Each number is 200 + 20 x the weight over the matrix's rms, rounded and kept within 0 to 999. Layers, rows and columns count from 0.

# layer 8 MLP down, 384x1536, rms 0.104, rows 290-323, columns 576-671
197,190,213,211,197,234,176,197,196,196,203,194,212,185,181,210,194,200,181,229,146,193,196,237,177,203,167,188,200,187,175,226,204,221,203,179,205,181,196,237,217,234,193,164,200,216,177,193,202,226,221,220,212,218,181,192,199,213,144,189,194,187,204,213,177,195,230,221,173,157,180,195,210,215,195,188,204,215,190,199,180,182,217,195,160,165,176,193,211,195,193,194,210,172,201,169
191,183,184,172,207,175,189,201,187,205,230,219,183,218,224,201,177,204,181,203,192,204,214,198,188,197,211,180,192,211,190,177,208,179,210,195,208,189,183,185,184,217,194,190,219,142,199,219,219,187,174,199,189,225,225,188,220,156,215,173,190,200,225,183,199,239,205,159,187,203,194,213,174,200,189,197,194,170,218,200,251,210,188,210,204,206,205,177,163,233,216,173,207,172,195,182
209,184,189,183,187,190,213,163,226,214,189,177,222,182,205,189,193,185,193,232,212,207,210,211,197,188,190,227,189,227,159,175,187,169,187,234,181,181,182,177,208,173,199,191,211,176,179,221,214,179,237,191,172,190,216,186,228,202,193,194,225,220,197,205,221,202,209,217,247,218,216,208,219,186,173,175,212,194,194,174,225,191,216,160,228,203,182,222,184,163,190,217,212,237,192,211
180,156,205,222,162,225,199,225,170,172,180,199,181,203,224,218,192,199,227,160,222,220,188,215,232,251,180,217,181,191,175,209,190,156,199,220,194,196,208,221,232,204,204,206,218,172,203,164,216,201,157,211,174,202,184,219,191,200,199,203,202,211,170,196,224,209,196,211,172,197,192,174,200,211,161,213,203,232,225,188,167,208,205,239,190,194,159,201,223,201,210,186,203,219,220,235
216,213,186,225,195,207,213,214,209,193,187,199,170,178,214,208,248,218,208,220,200,202,186,191,207,185,172,227,185,193,202,190,213,190,178,217,227,191,232,229,196,189,179,216,205,198,209,211,184,188,175,218,236,178,203,152,237,207,207,213,191,204,186,234,179,172,215,168,198,193,199,203,186,200,192,212,202,215,194,192,185,176,219,224,178,198,184,184,204,195,209,190,170,201,220,212
206,192,168,211,156,196,229,207,184,207,221,173,228,228,192,214,216,204,186,193,191,166,208,200,183,180,215,205,212,201,208,197,188,254,204,187,190,213,192,176,213,220,219,233,212,181,194,179,230,205,175,200,201,206,195,162,226,189,206,220,211,149,189,201,185,241,228,219,211,202,211,187,192,220,191,168,186,214,204,213,174,210,193,181,177,203,211,243,177,238,191,211,200,191,204,201
193,214,191,219,218,193,210,214,199,155,201,188,202,193,182,197,246,170,223,200,206,215,208,230,211,214,216,189,198,190,173,164,247,211,181,232,153,212,186,177,214,228,185,173,178,216,161,207,190,194,247,138,216,186,212,182,219,194,189,212,196,184,212,214,210,170,195,191,188,210,184,197,216,213,165,207,219,212,188,191,194,165,156,205,172,163,194,190,209,163,207,201,180,158,186,205
201,179,224,172,213,207,203,178,160,212,232,228,190,189,231,214,192,180,171,150,211,204,206,168,210,203,228,220,177,183,208,184,193,185,186,201,206,232,184,200,152,178,171,188,177,210,193,214,212,212,214,229,232,202,221,161,210,185,185,176,217,191,176,205,204,169,204,158,231,203,194,201,221,184,204,199,186,223,154,196,197,231,222,177,222,200,199,203,213,199,167,204,207,205,201,145
201,214,202,180,251,184,156,218,192,199,183,198,193,218,211,198,214,186,222,228,203,226,203,222,205,228,190,170,201,208,206,247,245,234,206,216,225,185,215,225,245,207,183,204,212,205,197,201,198,198,191,223,232,191,181,252,236,200,193,203,238,189,191,187,195,171,169,214,196,197,169,230,172,205,172,204,201,192,184,218,237,236,213,194,211,200,203,136,209,195,210,233,174,228,202,211
229,192,187,189,197,193,238,229,235,217,191,196,237,216,242,181,185,205,224,202,196,238,193,208,164,195,181,214,199,224,200,195,168,194,212,190,194,201,204,213,201,204,163,201,202,192,187,212,195,221,195,181,180,230,174,188,166,178,195,192,179,176,211,215,182,173,233,197,185,201,167,207,200,235,191,158,219,181,197,180,196,191,195,239,201,169,201,160,199,211,202,224,171,209,221,142
232,172,209,216,152,184,185,217,170,172,235,200,226,192,201,180,194,189,209,238,210,211,196,235,183,189,171,217,184,228,222,210,219,214,177,218,196,218,194,167,206,240,220,218,180,191,137,198,195,197,198,241,198,210,205,223,197,237,224,197,220,192,194,180,197,236,211,201,194,221,225,226,169,200,172,191,197,187,193,193,175,183,203,231,213,239,158,200,225,200,161,219,204,201,219,222
214,185,199,207,176,168,185,217,185,173,189,209,182,222,192,203,178,195,223,203,171,201,201,233,190,200,209,170,189,191,222,195,179,201,210,184,218,224,219,208,201,209,189,184,162,210,217,203,188,212,201,189,212,187,214,164,188,215,190,154,184,208,226,220,217,195,233,160,212,176,201,189,191,231,219,186,177,210,233,189,207,185,185,160,178,158,220,243,199,233,197,223,204,189,146,198
192,218,220,211,174,197,200,193,181,196,189,214,205,211,177,217,221,187,214,237,172,240,203,195,209,222,195,176,210,198,198,205,221,218,230,201,193,191,218,210,223,184,187,227,202,193,222,189,209,192,188,236,206,181,241,249,214,202,180,167,198,205,193,169,188,211,206,202,218,208,202,216,172,269,206,197,168,180,174,198,214,217,201,199,173,174,222,220,187,177,144,148,225,203,167,209
173,195,197,199,195,209,208,235,215,178,168,202,167,228,196,225,189,198,154,210,173,207,188,208,200,176,220,229,220,211,213,231,185,207,193,210,222,154,195,157,185,203,218,191,221,190,210,214,203,201,189,201,168,190,205,186,227,216,180,202,201,224,216,211,188,201,205,234,200,234,196,165,237,212,216,202,183,191,200,181,253,187,196,185,218,196,212,178,224,224,170,188,216,167,170,198
184,154,204,207,199,214,205,201,228,207,167,192,188,200,180,158,221,188,196,200,204,205,207,200,222,217,208,239,189,172,177,186,216,225,214,179,190,211,177,206,167,182,196,198,222,208,192,164,210,227,198,213,199,231,222,192,197,197,219,198,185,175,174,183,210,201,193,201,187,194,206,199,202,196,211,181,224,207,177,198,216,223,214,180,191,192,183,234,213,165,203,212,198,180,219,201
206,213,204,192,222,204,193,187,191,189,241,217,194,191,182,219,185,185,186,200,201,199,181,162,173,212,192,177,206,186,209,197,206,223,191,177,212,181,231,188,205,216,216,220,236,172,212,192,182,185,197,221,191,204,178,194,211,193,162,216,237,181,181,212,181,225,208,183,166,233,215,188,221,196,190,207,203,240,238,180,187,203,198,196,218,211,243,231,224,177,215,205,155,162,179,215
209,163,190,194,198,210,211,181,208,218,182,255,208,179,175,176,248,255,221,241,211,190,210,198,171,163,198,209,212,202,198,221,206,206,197,245,171,211,191,194,209,237,216,215,212,220,171,198,184,202,170,182,197,178,185,194,188,229,224,191,190,194,200,191,212,192,234,184,190,204,174,222,145,199,192,209,193,180,246,219,217,188,199,188,185,207,183,186,215,193,174,223,220,192,213,204
168,176,185,214,190,204,221,215,202,158,221,210,189,214,214,179,249,214,197,172,195,204,187,221,214,204,174,213,209,196,176,218,220,171,222,177,194,189,189,218,186,207,179,191,175,187,171,204,220,208,181,228,220,208,195,156,199,205,215,187,216,215,187,169,201,209,224,218,183,193,178,199,207,179,219,200,210,208,194,223,212,206,172,199,186,200,200,212,195,174,209,170,159,229,193,206
180,203,178,213,240,209,216,223,216,207,184,207,195,178,179,156,192,211,174,213,189,193,187,211,181,207,177,191,204,214,212,237,222,170,176,232,222,182,235,172,171,241,213,193,194,203,196,228,197,234,179,235,189,230,174,212,198,173,202,192,167,186,176,200,233,231,195,236,216,175,213,210,239,196,214,217,173,185,205,205,193,207,229,198,158,174,223,241,222,205,212,147,202,194,200,183
239,194,196,230,176,193,214,176,189,218,195,202,201,194,202,203,196,173,179,195,210,208,169,177,217,215,206,176,187,221,189,203,193,192,214,176,210,197,214,198,228,216,205,203,181,209,233,179,219,161,196,194,190,206,162,237,263,226,200,197,207,199,194,227,216,203,209,170,183,198,172,181,182,210,226,195,204,217,208,182,190,170,212,184,204,174,224,183,196,195,185,227,191,211,206,184
183,214,186,203,216,246,231,219,166,185,212,184,194,179,202,210,199,198,185,181,210,175,202,219,178,173,167,203,165,193,197,185,220,191,208,216,199,199,183,209,176,215,217,195,225,208,191,211,172,167,189,201,198,205,217,187,189,199,214,199,179,179,210,172,188,189,199,193,190,204,187,206,205,182,198,203,205,225,229,222,210,218,230,196,200,214,201,180,173,202,237,212,167,199,185,179
184,177,215,211,209,209,213,208,225,209,201,169,191,229,223,181,246,237,229,209,175,171,210,168,192,210,206,195,222,213,178,205,185,211,182,216,226,194,185,227,253,210,229,211,193,217,207,196,207,180,212,222,228,192,194,205,189,202,194,249,186,239,162,163,193,226,164,193,206,148,204,226,180,179,256,194,219,190,207,229,219,213,191,166,161,229,221,190,176,220,200,181,211,174,154,207
186,189,174,159,195,191,173,185,180,201,183,180,191,201,184,220,192,201,228,195,228,231,198,194,193,231,239,199,216,191,178,231,185,166,215,215,223,221,199,200,204,204,198,192,204,189,166,229,227,196,178,209,178,204,175,223,193,176,237,180,206,228,208,210,177,166,177,207,201,213,197,194,217,208,183,200,176,171,214,188,203,195,194,196,203,191,188,193,212,220,204,219,221,176,209,200
216,231,193,204,199,206,224,203,224,210,175,186,231,183,214,202,194,163,183,201,232,197,204,211,181,204,196,191,194,196,185,218,190,186,217,245,199,207,216,202,190,197,219,190,194,236,201,199,240,192,198,205,202,224,147,169,196,213,174,197,214,196,226,197,190,216,171,195,187,202,182,215,211,204,192,202,202,185,212,194,168,221,223,166,222,211,193,247,216,230,195,211,215,185,211,177
195,181,188,196,183,196,222,213,178,225,203,210,202,207,234,213,214,187,232,218,172,228,171,250,201,180,196,216,205,189,200,191,171,167,215,198,203,210,191,151,217,239,208,184,192,205,198,204,220,198,214,211,194,169,178,223,193,197,189,205,197,196,186,224,181,193,189,232,185,177,220,224,194,184,233,161,204,195,166,198,207,213,203,177,202,179,230,210,198,210,211,211,194,184,217,205
177,224,209,197,191,191,214,179,200,217,183,196,189,180,223,193,192,213,195,228,143,194,225,181,208,230,193,216,190,238,198,221,174,222,221,236,197,207,197,193,205,193,185,193,186,196,201,255,218,240,218,214,178,186,185,136,209,226,208,185,221,208,210,158,191,191,183,192,230,227,214,207,191,213,212,189,233,162,246,237,174,226,193,258,208,211,199,214,198,185,219,216,191,199,182,227
212,200,213,199,158,172,205,227,155,177,198,192,198,163,210,201,213,201,197,186,230,201,202,197,178,203,216,178,188,185,209,234,218,177,165,229,217,196,205,187,201,194,211,190,208,203,207,192,204,201,158,205,201,208,198,196,211,189,207,159,235,183,195,198,229,202,201,184,231,179,209,211,208,203,196,208,193,216,185,191,199,200,226,159,195,186,197,195,205,206,206,168,192,179,182,221
213,165,226,210,182,182,189,205,239,177,209,198,172,191,176,200,196,231,237,216,207,225,220,230,206,219,176,195,175,179,189,231,185,176,188,187,203,225,203,189,211,205,187,210,171,173,213,199,211,219,179,197,177,186,210,215,205,205,235,192,217,208,187,166,215,190,252,209,205,195,199,195,213,213,184,223,177,205,168,188,186,184,207,230,219,202,201,195,186,229,210,227,174,181,180,208
217,181,191,196,176,214,163,216,223,186,183,230,186,194,206,198,197,200,196,189,231,190,207,181,183,211,218,216,202,218,191,190,186,235,197,236,191,195,189,235,214,220,181,205,230,193,189,209,226,165,236,178,189,174,201,226,216,204,195,175,234,195,175,226,202,172,197,191,190,184,239,174,188,168,196,214,198,207,192,206,202,206,192,177,225,216,193,179,225,216,193,218,175,242,194,207
201,217,205,202,197,235,190,181,190,212,214,165,203,188,229,240,208,194,219,217,199,185,163,202,201,201,204,197,211,225,202,215,197,190,192,210,202,169,194,186,198,196,182,202,189,181,186,206,208,200,258,181,219,194,228,176,224,192,190,196,207,200,196,214,167,214,209,192,208,212,216,219,158,188,174,164,194,182,250,210,237,190,204,215,178,205,199,175,234,210,197,166,193,174,206,258
187,233,167,191,156,216,205,210,237,172,195,199,184,193,192,247,225,223,182,232,186,219,224,233,182,202,202,227,221,232,207,182,207,210,256,174,148,184,208,225,189,251,250,235,206,174,235,217,172,207,221,228,224,197,163,211,206,187,169,210,220,227,202,214,172,203,192,184,208,220,184,194,227,211,189,201,204,208,197,207,169,193,179,204,217,222,210,140,212,200,201,183,200,195,198,224
166,190,189,177,207,164,197,224,212,174,192,159,194,186,192,187,201,208,197,186,177,161,196,213,190,224,231,188,207,226,188,219,184,189,226,183,213,216,190,197,198,230,197,183,200,203,189,179,202,227,189,191,216,162,182,226,176,210,217,176,200,217,163,205,227,236,161,211,210,183,212,241,210,189,224,200,190,206,213,213,213,188,191,191,198,221,199,211,196,169,192,200,232,184,214,206
219,195,217,197,196,166,179,226,206,184,193,209,152,196,181,202,244,170,191,205,219,192,212,210,179,189,190,224,192,209,235,205,226,195,206,210,206,246,208,214,206,249,180,168,183,233,198,195,201,164,164,194,209,214,192,211,162,165,198,195,211,189,220,194,215,188,196,209,169,222,200,202,219,188,215,157,240,210,209,180,192,218,186,243,226,191,190,227,188,209,209,211,182,169,225,196
193,183,215,210,224,223,200,202,209,195,211,206,215,221,201,215,201,177,219,187,202,216,180,175,174,216,225,165,168,202,204,236,208,194,178,206,198,204,191,173,171,242,196,187,171,195,232,139,181,189,175,211,227,206,181,197,216,176,198,233,192,176,209,173,180,181,205,204,183,201,215,220,202,214,206,198,191,225,203,225,206,230,205,205,197,178,214,202,175,225,221,209,190,221,225,189